From a checkpoint of a small transformer trained on Wikipedia.
Architecture: rotary positions, no biases in attention or MLP.
Each number is 200 + 20 x the weight over the matrix's rms, rounded and kept within 0 to 999. Layers, rows and columns count from 0.

# up: layer 9 MLP up, 256x128, rms 0.117, rows 28-45, columns 0-127
# down: layer 9 MLP down (transposed), 256x128, rms 0.117, rows 28-45, columns 0-127
# gate: layer 9 MLP gate, 256x128, rms 0.128, rows 29-46, columns 0-127
up28,220,211,196,177,195,199,197,220,190,189,184,197,189,210,196,210,203,191,211,228,220,217,204,222,205,178,210,234,195,209,199,182,202,194,196,210,201,219,188,227,228,221,217,212,242,150,207,183,150,195,196,228,227,178,207,230,175,193,160,216,209,164,212,201,216,200,194,226,164,224,208,177,192,185,227,210,187,180,185,183,195,218,189,224,174,212,177,168,213,210,231,201,195,208,192,214,182,221,169,205,202,181,191,195,176,194,194,192,200,198,228,217,194,200,184,222,186,229,236,248,202,188,201,222,193,171,210,200
down28,207,181,193,191,200,179,223,204,199,213,174,182,222,221,190,186,220,208,197,242,198,172,238,193,179,185,173,194,183,172,181,156,205,215,203,168,192,173,239,211,186,192,208,162,229,222,208,215,187,222,199,223,199,221,215,198,153,200,156,213,244,209,164,218,226,204,222,205,206,196,233,172,205,187,200,221,220,190,220,173,194,197,175,203,192,196,193,194,210,201,220,197,197,201,183,198,201,203,189,211,208,174,213,192,188,171,199,186,221,233,215,160,218,219,231,214,174,207,205,200,201,201,187,211,173,195,200,139
gate29,186,225,194,210,193,179,209,195,192,195,228,181,206,238,168,205,215,203,233,204,190,212,209,219,182,195,220,219,210,198,218,203,194,191,218,175,162,184,205,219,246,195,240,189,189,196,238,194,208,207,196,213,223,210,145,211,179,187,210,212,177,151,172,187,214,193,223,207,205,203,198,172,225,204,204,209,178,178,192,186,193,221,196,226,196,203,238,207,216,184,215,205,197,188,206,221,178,166,180,200,214,203,170,116,217,181,173,190,200,165,192,205,209,215,176,201,191,171,178,208,240,234,224,189,187,227,236,208
up29,202,219,155,217,186,219,201,208,220,192,208,203,177,195,225,212,174,179,218,220,221,195,191,166,169,228,187,148,187,176,201,190,240,189,228,182,241,220,234,210,213,228,225,149,182,240,202,196,182,188,183,188,176,220,195,175,235,198,208,207,207,186,167,198,202,204,209,193,181,215,185,197,186,161,176,205,174,212,208,183,211,156,203,205,224,212,189,205,185,253,173,240,184,231,191,181,208,163,219,187,214,203,177,199,188,178,167,165,182,196,211,216,221,205,216,229,188,189,227,201,177,179,198,211,188,181,207,212
down29,190,210,161,236,194,191,217,218,218,179,184,216,188,194,204,183,199,220,212,229,221,211,159,233,187,160,249,191,218,186,213,219,180,259,201,155,156,199,190,190,194,202,225,206,211,186,153,202,198,220,190,222,198,183,206,171,195,214,169,206,178,166,194,224,205,194,202,217,186,176,216,192,216,189,180,218,184,218,185,197,189,185,198,253,225,226,197,176,204,200,211,248,224,207,231,215,200,197,200,214,176,193,169,221,171,185,161,179,231,205,215,204,167,221,173,212,194,182,179,217,192,169,178,230,208,222,198,154
gate30,214,225,208,209,187,186,186,213,206,224,204,203,189,204,229,221,211,176,181,212,217,191,216,193,156,198,194,166,192,184,206,215,170,178,195,180,207,180,196,215,209,203,211,166,182,219,193,209,219,199,168,202,189,210,222,218,223,174,187,179,221,198,172,202,190,174,212,174,188,159,211,259,175,201,209,158,211,179,183,217,226,203,200,183,207,186,194,234,165,183,214,224,213,196,236,197,212,209,184,210,200,202,231,191,175,183,202,197,214,213,234,200,177,211,193,219,213,193,168,198,194,194,204,159,236,227,195,190
up30,185,212,169,191,193,158,196,223,189,219,221,210,202,226,222,190,221,222,216,243,187,211,161,187,212,176,179,205,166,225,224,192,208,210,167,197,217,209,181,210,148,196,178,228,201,191,230,203,180,234,248,200,189,185,189,175,199,188,184,221,234,209,183,219,178,175,185,221,225,235,184,166,221,204,197,195,199,206,218,184,219,211,163,205,181,237,213,194,187,202,187,182,202,199,187,178,210,205,216,238,222,256,219,194,203,214,171,213,198,205,177,208,205,197,242,217,195,229,219,204,207,204,219,237,194,233,213,199
down30,263,237,184,188,218,199,220,185,215,216,198,181,233,180,201,218,204,221,179,178,193,191,234,226,175,210,164,185,198,187,217,203,181,193,219,207,179,202,182,201,180,204,170,193,235,173,218,215,211,191,206,235,192,239,185,193,217,232,172,209,221,237,178,225,250,214,198,194,175,191,240,149,230,184,156,192,203,206,212,199,175,164,169,197,184,227,187,221,220,216,217,202,191,200,202,189,234,201,213,197,196,179,202,238,175,192,172,204,170,176,194,231,185,180,191,189,198,219,226,195,205,212,198,180,190,196,193,198
gate31,211,233,227,199,203,219,221,209,169,220,182,206,247,207,194,192,226,194,200,196,219,208,222,208,235,200,198,219,204,214,185,189,184,211,206,198,192,183,209,209,212,172,213,192,187,146,229,206,175,191,234,216,214,184,211,200,197,169,167,205,187,196,202,225,220,211,187,231,157,192,192,203,193,240,211,200,207,214,195,214,204,186,185,220,189,196,195,184,216,168,216,218,182,180,188,217,199,181,189,200,200,185,212,227,213,209,214,209,207,229,154,194,172,199,175,192,196,202,199,177,165,210,209,231,195,198,184,203
up31,206,200,173,199,184,162,219,218,200,195,190,184,212,180,184,205,187,204,229,203,219,236,216,187,171,243,207,198,176,197,184,189,182,211,198,167,198,230,200,212,153,191,248,208,194,212,205,208,208,218,161,200,242,190,230,173,194,186,165,179,217,172,220,216,197,192,184,235,240,217,175,188,238,170,176,197,217,223,221,189,186,167,246,226,222,178,198,184,216,179,189,190,215,227,239,207,174,181,224,195,222,197,162,204,238,179,203,193,188,179,189,242,221,172,195,191,195,176,235,209,209,157,221,221,164,200,191,221
down31,224,183,192,169,210,211,238,248,194,211,221,200,191,195,191,160,194,206,145,246,163,159,177,208,222,206,196,221,240,205,215,191,195,226,168,216,183,212,232,204,214,213,181,229,207,208,213,189,211,171,225,204,203,230,187,190,201,189,229,217,216,202,169,160,233,197,166,171,178,214,201,190,189,165,178,217,194,199,200,189,191,179,201,230,174,184,206,215,206,199,184,205,206,196,211,197,171,202,222,197,172,223,267,188,157,205,202,172,200,207,181,152,198,219,216,187,187,199,172,172,202,210,176,191,205,187,184,194
gate32,184,172,210,174,206,215,242,211,186,199,212,213,227,215,249,192,213,176,230,170,173,188,207,189,219,186,192,219,218,191,192,200,176,188,227,192,205,199,210,166,204,168,205,199,208,210,230,180,226,187,207,140,234,189,157,211,192,193,211,208,199,172,175,254,189,180,206,220,198,215,197,187,172,232,213,180,159,198,192,204,187,189,204,192,202,220,200,221,224,217,181,235,192,233,195,184,199,172,202,203,233,178,181,195,206,200,189,192,178,197,194,205,180,167,239,224,205,162,193,225,229,212,158,213,181,201,219,230
up32,195,210,209,208,182,204,216,180,217,225,244,215,204,185,168,189,195,225,174,206,203,230,189,188,197,215,193,179,208,177,199,239,208,188,236,170,189,187,191,193,213,175,229,206,186,163,197,202,185,149,231,185,213,184,200,205,184,207,212,221,209,167,195,215,198,183,192,182,182,202,187,222,203,208,190,219,188,212,201,211,170,208,215,196,206,222,196,206,206,171,213,192,209,231,207,176,193,194,163,205,199,232,204,192,179,242,200,239,238,196,213,162,182,171,188,213,211,172,270,191,217,177,216,182,159,192,191,195
down32,184,195,187,169,228,187,228,198,247,211,193,186,211,184,190,230,210,197,183,221,214,202,232,158,199,186,237,170,223,196,195,214,226,195,178,204,200,178,188,202,239,195,210,203,223,172,175,198,187,181,240,237,205,228,209,186,230,222,216,218,226,196,243,170,187,211,182,163,200,199,185,226,241,204,182,232,234,246,184,242,203,216,243,205,192,191,183,192,184,204,226,201,189,188,192,199,174,183,182,192,224,193,216,183,224,195,238,228,168,202,189,211,182,191,191,205,204,210,202,204,204,200,203,224,185,179,208,148
gate33,154,175,181,202,203,187,197,184,170,232,202,228,186,224,215,194,202,173,224,216,206,166,226,217,219,196,194,231,220,187,194,219,209,206,173,201,180,211,202,206,168,158,207,168,213,187,199,183,197,191,244,200,180,193,196,197,200,147,206,215,170,186,220,148,230,201,203,200,188,158,199,187,196,189,224,185,186,202,185,197,184,216,194,198,200,163,222,176,217,192,212,209,174,214,219,188,200,204,180,227,166,186,239,199,212,190,196,183,166,219,201,176,232,215,212,224,193,218,209,220,187,187,202,202,228,186,194,207
up33,212,187,181,210,245,185,177,221,196,211,201,206,152,211,215,191,223,191,185,192,172,197,215,208,207,221,165,223,196,182,206,213,201,198,185,197,196,206,215,208,163,186,182,187,174,209,151,207,157,222,179,189,206,207,204,200,213,163,211,187,182,213,226,163,180,203,200,176,200,202,177,203,198,185,220,199,183,206,203,164,213,206,206,202,198,184,196,173,216,200,203,196,188,204,238,198,202,214,204,184,176,217,226,211,186,206,196,206,188,205,197,148,220,209,169,184,184,198,199,196,176,216,205,180,205,148,192,188
down33,200,211,212,206,207,194,179,202,204,176,173,206,186,204,201,204,204,217,159,187,189,227,164,206,219,202,234,189,190,189,215,214,190,190,203,196,204,201,200,181,211,215,181,249,225,184,201,202,178,211,209,189,200,203,203,205,214,202,216,181,183,193,203,212,171,219,184,220,222,171,206,202,182,201,192,205,179,225,197,171,207,196,213,216,205,232,167,187,201,193,208,180,218,182,182,211,220,204,187,184,199,163,184,200,200,208,220,251,210,191,221,156,190,178,178,213,200,201,164,201,188,214,193,174,208,183,229,132
gate34,197,206,180,183,200,163,193,222,185,222,188,216,214,186,184,190,192,211,235,197,184,177,199,173,170,227,194,209,185,215,191,203,204,250,193,198,208,172,220,220,202,205,200,222,224,180,213,199,213,205,165,188,212,243,224,191,200,221,231,184,203,236,198,208,217,192,209,164,193,224,192,192,205,229,184,208,199,196,212,196,184,192,190,228,197,188,193,195,181,213,183,194,222,156,200,207,203,185,200,183,213,175,185,189,204,173,201,205,174,180,175,223,183,229,238,173,197,237,223,220,173,210,213,205,201,184,208,205
up34,203,194,195,197,199,211,203,204,193,179,215,221,212,200,209,175,181,180,195,203,200,200,257,203,199,227,189,206,210,184,189,161,195,184,172,196,201,198,224,224,213,154,235,170,152,175,192,212,193,182,221,159,212,183,187,206,180,195,208,238,203,193,221,205,206,208,184,236,201,189,176,229,202,193,207,188,179,207,197,208,199,203,192,188,224,188,158,175,213,205,219,216,187,190,230,203,187,176,193,239,212,176,177,161,181,168,179,222,195,222,182,218,203,191,168,213,178,168,199,219,195,190,194,210,182,182,200,205
down34,276,183,230,203,211,209,209,228,201,197,190,224,205,200,192,219,161,199,217,212,192,205,190,215,225,206,232,180,184,215,235,200,174,214,238,197,232,207,240,213,200,177,224,206,230,221,192,207,213,215,208,193,212,211,200,227,214,193,223,226,226,209,183,188,172,213,201,206,188,195,191,210,200,169,190,210,194,215,186,238,160,170,161,196,178,201,205,187,196,202,170,183,196,176,216,217,208,199,227,218,215,194,198,212,186,209,184,178,183,240,227,214,204,198,184,188,197,203,220,193,204,228,200,186,196,200,207,165
gate35,183,212,196,204,237,188,187,199,205,197,165,230,181,182,185,191,205,229,180,169,224,190,197,211,177,212,206,225,184,191,224,199,184,212,194,220,167,196,214,199,181,234,199,208,190,239,207,199,220,221,187,189,184,179,209,173,218,182,200,172,199,212,188,200,206,229,199,202,194,186,192,196,203,185,187,148,193,194,185,226,216,181,153,164,178,191,204,203,221,207,226,206,184,192,197,223,214,183,182,178,177,174,199,197,221,185,186,219,194,232,177,187,207,228,213,141,205,223,198,206,228,166,179,193,216,193,191,210
up35,230,181,217,196,226,223,188,199,190,166,190,202,174,181,192,201,242,181,198,176,217,235,171,199,214,214,198,187,228,204,208,190,187,204,206,207,205,196,193,169,226,210,218,233,183,188,195,200,209,203,193,173,169,211,197,212,177,181,181,235,199,182,196,183,214,185,179,221,190,223,201,212,216,186,187,205,195,185,198,186,236,186,221,223,200,189,173,220,213,191,252,185,203,231,216,205,231,180,212,186,218,177,197,205,191,210,177,229,207,244,221,191,208,227,217,199,235,212,212,201,218,181,156,170,212,213,210,213
down35,185,178,194,198,181,190,211,205,202,127,195,193,195,245,185,238,199,219,205,192,230,169,203,209,219,183,178,213,166,208,217,223,208,195,172,198,218,185,175,203,183,154,199,218,200,157,180,197,199,233,207,192,174,177,194,219,210,187,227,214,204,203,175,198,220,202,192,199,177,203,196,177,196,201,238,194,211,221,193,211,204,209,183,211,205,186,203,224,196,207,223,185,191,197,201,211,172,196,204,215,191,200,208,235,203,172,214,207,169,194,217,223,181,193,219,210,194,206,213,219,176,184,199,156,187,225,195,203
gate36,214,227,206,199,223,191,196,209,193,209,202,189,210,207,172,181,166,208,200,205,192,193,216,163,194,175,205,207,222,224,232,210,195,225,205,190,234,231,183,192,188,199,213,225,242,181,192,195,200,194,186,193,193,217,203,212,189,213,234,151,212,217,217,181,188,194,196,198,195,186,212,235,203,165,207,218,208,188,203,222,183,163,193,239,163,170,188,201,206,175,183,219,181,225,215,200,176,248,206,219,217,209,227,178,212,229,201,208,181,221,215,203,186,188,220,222,212,175,194,199,226,191,200,166,202,208,190,216
up36,205,233,180,221,203,207,188,169,192,161,166,192,183,207,184,178,203,209,199,187,225,183,206,211,200,178,181,169,179,210,181,205,229,204,184,175,190,175,215,223,220,208,197,175,182,180,184,194,223,208,216,176,173,230,176,196,220,182,170,180,222,229,200,185,200,191,198,194,178,209,209,190,222,214,198,204,221,185,171,210,199,223,224,173,188,216,198,217,194,190,195,214,226,193,202,232,207,202,198,164,177,220,178,225,143,207,188,176,207,235,188,172,192,165,204,226,215,177,179,158,179,201,204,206,197,206,161,227
down36,197,197,210,185,213,223,198,217,199,188,189,184,203,209,188,215,192,215,220,219,171,183,209,199,182,174,215,172,208,204,213,192,190,188,179,188,195,227,199,169,206,195,234,206,162,210,159,196,173,182,155,200,198,198,204,199,215,190,222,207,226,161,185,193,234,193,229,214,179,202,222,213,214,174,178,186,178,192,200,199,154,178,172,174,172,212,212,229,193,208,225,185,217,194,186,168,202,206,207,186,232,221,165,215,209,168,186,204,170,211,177,217,202,181,245,208,194,234,210,226,196,211,164,208,191,210,237,179
gate37,205,194,174,216,171,206,213,186,164,209,197,163,216,191,227,210,170,198,198,182,198,186,180,214,197,209,196,202,222,203,182,180,245,225,223,200,181,229,209,202,188,183,194,190,170,207,222,183,198,187,195,149,209,181,206,194,211,199,227,194,193,216,224,209,192,185,181,165,204,202,214,221,215,207,238,165,208,215,216,168,202,196,182,195,163,172,207,193,186,196,196,248,185,223,179,211,170,213,201,204,201,144,204,214,212,208,182,177,200,217,209,203,166,203,201,221,199,199,189,220,198,172,183,228,220,203,234,259
up37,190,210,202,181,224,196,190,170,197,178,212,229,221,220,186,198,235,211,192,210,191,224,231,209,224,225,201,201,198,188,218,199,176,161,179,220,198,197,201,187,212,216,226,201,234,202,199,223,203,209,206,226,183,204,231,202,225,206,199,216,193,206,179,198,185,201,203,218,183,171,192,190,193,208,175,197,215,207,205,222,205,228,215,189,211,175,216,213,214,210,187,203,193,156,225,213,224,189,191,203,204,235,244,177,190,190,204,203,191,171,236,204,235,196,217,172,206,206,172,194,174,199,205,196,208,195,194,197
down37,183,191,224,205,211,192,216,179,182,205,241,202,238,171,160,195,178,161,168,157,172,201,220,233,235,191,170,199,182,192,201,201,220,210,191,161,208,170,200,185,179,186,177,216,223,212,190,209,201,205,195,176,208,209,211,203,224,195,193,201,199,207,191,192,196,183,190,187,199,172,187,206,185,224,219,194,221,203,205,183,210,191,189,199,228,218,206,214,178,182,214,206,153,198,204,206,208,190,245,200,228,174,206,197,168,209,193,184,211,194,201,247,205,182,223,195,194,199,163,207,190,194,178,210,168,138,197,228
gate38,223,172,182,217,220,218,209,165,204,202,174,205,206,209,187,165,185,200,215,197,192,219,217,202,184,236,263,186,172,204,281,193,172,218,216,220,170,193,222,205,205,197,210,178,213,211,227,194,222,188,227,207,178,175,182,201,189,182,193,207,179,157,175,205,180,132,235,212,226,204,216,216,192,231,205,240,211,182,179,217,204,170,220,194,196,153,189,243,235,229,170,200,213,219,207,209,192,187,228,217,204,205,197,195,175,202,217,226,200,180,185,190,167,245,246,216,239,237,224,225,183,185,225,217,186,216,211,209
up38,173,197,199,191,221,190,220,213,201,187,242,235,178,173,194,192,221,202,198,208,191,196,187,216,186,174,196,210,198,227,212,219,221,234,230,186,186,229,200,149,220,188,210,190,205,192,202,185,202,218,228,179,196,167,213,187,173,211,204,195,213,204,218,231,219,246,213,186,179,173,228,176,203,195,162,175,244,207,194,200,191,193,150,154,248,213,197,195,201,216,192,198,169,200,211,215,226,185,191,222,233,211,180,187,224,188,232,177,168,198,183,147,202,193,207,211,202,165,196,172,225,208,211,189,194,202,168,175
down38,228,203,200,236,186,199,206,214,177,211,178,164,206,195,208,185,207,238,173,186,184,188,206,222,221,234,201,205,255,193,190,198,184,229,221,224,198,169,174,180,210,160,205,206,222,183,260,178,207,180,206,196,176,182,204,220,180,179,208,232,195,205,190,204,191,140,242,195,188,218,187,179,224,193,210,202,184,190,210,216,228,184,196,191,198,183,222,233,192,196,202,172,176,196,208,185,204,171,198,168,187,208,207,184,199,202,196,230,229,217,158,210,161,212,221,213,197,218,197,227,176,204,193,223,185,205,189,161
gate39,186,210,200,184,173,218,227,200,218,204,193,221,212,195,199,214,220,193,201,212,180,238,199,211,191,237,205,231,190,184,214,216,192,217,227,198,158,181,204,240,194,180,222,217,205,232,232,204,210,218,199,211,216,222,177,210,207,164,221,172,184,183,174,249,215,203,202,196,219,193,192,213,221,207,175,188,189,222,173,207,199,231,194,193,210,204,191,209,213,213,206,206,205,182,204,212,217,186,164,219,211,221,180,185,211,207,205,199,194,233,161,249,221,210,228,198,198,176,184,219,182,178,156,173,219,196,238,205
up39,213,205,200,241,205,169,197,163,181,212,192,207,233,160,211,193,152,187,184,224,206,181,220,207,213,183,217,181,172,225,176,213,208,203,155,182,215,182,217,175,218,171,230,175,215,214,231,199,225,201,184,242,174,197,210,184,204,208,225,194,182,210,187,168,196,185,199,194,185,229,163,217,212,192,199,206,166,196,175,204,183,186,223,208,187,178,227,194,164,187,172,195,188,202,230,209,181,195,210,198,215,214,166,219,166,190,194,184,218,220,181,179,189,229,185,203,208,205,223,207,179,207,258,225,175,232,162,196
down39,225,206,201,203,199,176,214,202,205,203,211,235,192,185,209,179,190,202,186,217,229,206,167,216,230,229,248,240,221,208,188,194,180,216,189,213,228,208,200,195,204,226,180,162,193,183,218,203,231,224,245,216,194,178,220,208,187,216,163,210,180,200,208,151,217,164,234,215,199,176,228,235,167,208,212,194,204,184,182,195,209,227,200,184,219,216,193,204,176,176,214,217,191,227,184,217,192,201,187,163,209,197,213,195,167,227,187,191,203,221,201,150,204,207,226,208,223,163,213,194,194,222,205,230,234,224,208,207
gate40,171,223,173,188,167,222,179,193,148,200,184,184,186,198,222,178,169,216,198,198,183,192,196,209,180,188,194,178,216,152,198,162,231,205,247,214,221,208,189,184,168,199,216,179,197,178,177,225,161,207,180,231,166,200,189,217,194,204,191,189,194,190,199,173,229,174,179,221,199,176,211,233,184,200,218,185,189,184,226,200,207,197,219,167,191,193,223,196,183,190,195,217,193,185,217,232,194,185,161,198,215,173,195,208,204,245,192,212,226,210,206,238,216,200,219,236,212,186,199,191,214,194,163,189,186,216,211,217
up40,197,162,204,212,176,177,198,194,218,219,203,192,228,177,221,236,182,181,202,188,191,169,193,235,185,178,184,226,197,186,192,218,185,192,203,198,166,162,211,217,171,212,211,178,168,200,220,197,209,181,212,197,178,210,229,215,233,209,225,183,220,169,200,222,170,193,203,186,227,180,199,187,167,168,178,187,180,230,221,189,193,183,220,222,165,222,229,187,199,197,218,208,197,202,208,190,212,168,172,175,204,160,219,195,188,161,180,191,205,200,156,161,169,208,174,214,208,212,175,207,189,203,231,225,179,196,231,207
down40,187,162,183,203,219,213,233,189,169,203,184,184,206,194,222,222,235,166,185,209,190,200,222,211,232,188,178,194,185,188,169,195,193,182,205,186,183,230,211,218,229,202,209,159,164,183,266,216,157,207,196,215,156,209,161,183,211,208,189,192,211,196,187,182,221,183,189,245,219,179,171,190,180,190,233,173,204,210,214,183,215,209,201,197,193,211,184,180,211,198,200,213,157,181,196,201,227,198,195,193,204,180,217,225,224,176,185,193,208,201,204,180,196,186,202,202,204,217,214,217,222,210,172,237,173,203,176,149
gate41,190,198,220,202,198,211,244,215,188,210,214,207,191,219,195,197,150,186,205,192,178,186,252,242,192,198,231,159,199,231,234,234,199,212,200,170,169,193,187,192,201,134,224,179,183,198,190,167,234,168,238,215,167,211,240,163,203,168,204,182,227,185,208,187,211,184,222,247,164,186,241,155,176,219,164,197,196,203,224,239,175,205,198,159,199,199,185,194,168,183,195,192,210,162,187,248,208,223,172,201,179,200,194,199,210,241,227,227,208,221,186,224,253,202,242,238,215,191,167,217,191,170,186,189,182,220,216,203
up41,200,202,204,219,204,238,196,181,216,179,210,206,183,249,231,245,235,178,199,239,191,187,164,171,199,175,188,181,229,178,197,206,146,200,211,211,214,232,182,197,222,206,173,230,191,198,205,198,182,208,198,152,226,195,176,214,204,187,210,206,206,208,199,179,212,209,223,218,197,190,187,212,216,230,208,227,203,202,198,210,238,218,179,248,205,204,210,215,241,233,244,195,220,245,238,188,186,203,204,210,199,246,220,174,173,217,157,196,141,197,195,214,199,204,221,197,198,160,161,228,206,187,159,216,196,175,172,205
down41,174,191,202,164,174,190,229,171,184,213,196,198,224,196,188,181,215,242,173,220,164,202,257,176,200,183,219,211,163,214,183,217,200,178,187,213,219,203,203,186,189,201,172,200,180,213,168,216,206,237,169,224,180,216,200,173,207,180,199,195,184,231,179,162,184,194,211,197,222,198,174,232,259,177,219,225,204,214,179,212,215,188,199,188,190,154,218,187,250,164,196,209,177,207,199,165,183,188,226,200,209,198,188,190,194,188,163,183,169,182,236,210,246,240,204,191,187,196,206,188,209,189,200,220,205,167,247,213
gate42,165,217,188,171,216,197,206,185,209,207,176,209,213,185,193,220,167,184,194,190,165,185,225,200,197,209,168,225,212,206,241,198,184,218,199,183,204,248,193,198,183,190,173,184,208,199,191,197,207,202,216,199,191,210,262,200,197,175,230,202,207,227,223,223,223,204,201,179,219,189,198,217,179,185,196,157,188,219,195,216,193,216,248,193,214,236,184,185,244,209,236,223,190,206,230,193,208,197,202,217,163,186,224,218,230,178,198,161,175,205,173,234,238,185,187,164,182,166,163,189,160,184,218,197,206,185,207,228
up42,202,218,221,242,231,188,183,175,181,210,221,183,197,186,185,196,177,192,218,206,205,203,218,200,213,187,216,193,201,185,202,220,220,201,193,212,241,207,235,233,215,170,248,191,180,235,229,200,259,181,206,207,163,197,191,225,187,191,204,182,213,195,194,181,220,184,198,196,198,190,192,201,181,203,158,224,232,193,150,226,195,188,162,212,220,189,185,220,200,188,200,206,224,205,198,199,205,163,251,227,225,231,199,219,204,239,180,183,182,228,220,204,200,232,200,179,193,230,180,232,171,224,188,207,188,228,209,207
down42,192,244,219,174,217,186,204,173,209,223,229,201,194,211,165,199,221,198,214,193,186,205,222,212,187,193,214,193,199,203,168,178,184,192,211,155,189,195,186,172,171,159,209,221,231,181,199,174,205,212,164,200,185,186,230,169,173,213,191,187,212,234,196,211,215,205,220,213,223,192,188,179,176,212,192,238,185,210,135,193,194,239,176,187,220,192,185,215,200,206,182,248,206,205,225,216,220,191,210,236,190,171,223,186,217,206,163,195,184,212,161,185,220,210,190,177,201,161,221,192,162,198,237,189,205,191,226,179
gate43,177,194,219,223,215,184,214,189,192,219,198,214,243,200,174,230,190,203,246,189,196,185,184,225,207,181,221,219,227,216,221,255,187,166,204,193,189,197,182,206,215,168,219,202,195,185,255,178,196,231,182,194,195,208,193,179,227,219,193,185,183,198,189,222,203,184,192,205,195,201,219,163,228,205,216,183,187,205,170,241,204,215,175,183,176,198,238,210,241,186,234,227,203,192,225,222,171,173,221,224,217,193,206,166,203,192,205,199,196,170,204,207,204,212,197,198,200,222,185,149,220,228,206,175,198,194,190,199
up43,179,216,171,188,170,179,164,203,234,210,241,190,181,207,229,184,183,186,190,239,208,231,201,175,194,189,196,214,205,215,178,184,221,226,221,201,178,186,201,185,199,169,228,190,207,201,187,205,229,182,208,172,162,183,185,202,195,195,206,202,163,154,190,207,215,185,182,211,212,225,206,221,164,212,222,212,183,189,196,182,218,205,245,199,233,203,200,224,167,223,178,227,199,211,203,181,216,208,188,203,224,205,182,228,211,202,186,188,173,217,203,194,195,194,210,248,186,189,221,241,193,207,179,231,216,199,204,230
down43,217,199,223,230,203,195,206,168,212,189,170,180,199,180,211,163,184,174,222,204,200,196,237,210,225,177,230,219,226,215,197,205,214,209,184,202,200,222,227,212,191,188,246,201,203,197,222,181,196,185,222,174,232,155,231,179,208,194,184,226,199,201,209,224,198,198,204,194,205,231,207,194,192,222,217,185,211,171,215,210,190,172,190,177,211,215,228,193,186,187,209,227,180,240,161,237,158,178,205,218,217,177,192,166,211,178,180,193,208,194,153,191,193,241,224,190,177,214,232,214,201,196,192,212,189,214,157,214
gate44,209,217,200,207,198,185,197,221,203,201,229,192,206,211,211,222,200,197,202,197,216,207,175,194,202,191,193,237,202,206,186,194,198,216,220,181,210,187,235,167,178,248,178,165,234,185,180,149,208,208,170,202,213,190,208,189,187,242,158,196,172,213,190,217,212,196,187,225,239,171,158,240,190,201,208,139,220,173,194,186,187,196,140,180,205,182,166,182,221,210,175,187,164,204,216,210,192,217,175,231,239,199,187,240,213,172,156,183,203,186,201,230,172,208,224,215,170,192,185,219,198,183,167,198,223,161,196,213
up44,178,192,200,206,185,228,198,251,173,184,217,221,152,211,191,196,237,183,199,179,197,202,172,199,198,222,212,205,203,208,223,203,208,191,227,186,229,183,193,140,237,238,205,157,208,189,217,193,173,175,192,221,236,181,174,218,210,194,169,228,216,190,194,200,225,212,178,238,186,246,224,191,233,186,210,228,220,174,220,178,209,185,203,200,201,220,222,194,164,211,201,199,203,193,203,216,173,209,218,195,220,175,193,224,201,208,211,225,206,199,208,236,200,177,240,216,215,194,206,235,201,198,185,179,182,177,196,205
down44,196,204,194,172,170,145,208,195,227,197,222,217,189,182,216,174,183,190,212,219,213,205,212,267,212,208,195,199,194,208,204,184,244,210,198,214,174,210,189,203,183,165,221,187,204,180,210,188,189,173,172,177,192,177,239,198,206,191,202,180,173,176,213,206,203,195,227,200,205,186,176,190,217,208,186,204,191,156,149,188,205,207,197,217,220,214,186,205,181,206,214,211,205,209,200,154,208,205,198,244,175,201,189,235,174,222,233,203,205,227,194,186,229,217,220,194,183,205,235,211,200,197,188,219,206,232,178,142
gate45,193,191,181,192,215,127,205,182,166,146,247,182,200,206,233,217,186,171,202,185,203,166,180,181,196,196,201,193,190,206,220,209,210,208,198,199,225,205,203,182,194,176,188,188,177,198,208,201,204,177,235,178,186,206,204,240,171,184,231,201,208,200,197,199,190,191,196,217,212,201,189,188,205,197,207,210,185,173,230,209,211,183,192,199,191,210,188,187,226,202,208,179,222,195,203,218,178,178,200,181,197,196,196,198,205,220,237,186,204,236,216,190,182,186,183,217,210,216,194,164,159,174,193,186,191,176,198,238
up45,193,211,180,172,185,208,193,161,223,192,174,214,174,200,213,199,216,253,202,222,187,180,227,186,195,222,195,237,244,153,245,202,192,205,190,183,174,230,217,194,209,189,223,165,178,213,234,194,179,231,188,230,201,199,235,190,214,189,227,200,204,223,215,235,204,199,200,205,195,200,170,208,161,196,174,213,178,184,154,212,199,206,195,174,188,210,178,218,204,248,229,222,201,235,184,178,169,206,211,193,215,224,212,222,210,210,189,209,223,199,172,228,225,209,185,197,189,179,225,206,193,204,201,189,199,208,181,195
down45,181,198,229,216,222,202,168,182,176,150,175,245,209,230,186,208,216,234,223,188,220,244,203,205,209,207,193,184,215,199,206,185,225,192,180,176,207,206,198,218,221,199,185,201,194,225,225,185,227,197,184,192,168,203,191,207,197,173,228,193,214,219,182,225,216,215,167,207,209,208,188,185,206,192,179,207,185,155,153,206,205,199,181,202,210,191,240,198,222,221,185,211,191,212,176,177,234,183,214,186,195,205,203,209,207,171,223,178,214,170,155,194,220,213,210,179,170,211,269,194,200,200,201,232,211,187,224,199
gate46,183,168,210,192,166,234,165,211,188,211,193,183,219,194,178,184,193,186,202,215,162,165,226,201,268,219,206,221,207,147,167,198,208,187,225,192,200,207,193,189,233,180,220,203,199,183,184,201,209,196,175,227,220,205,185,179,235,197,215,218,172,199,209,211,198,206,204,182,213,181,184,209,232,182,205,191,176,172,160,200,212,193,233,192,202,173,216,184,225,204,193,235,182,200,212,197,221,220,199,201,200,208,207,208,199,169,220,197,223,192,255,184,216,196,165,224,176,174,187,195,200,224,234,213,205,181,205,205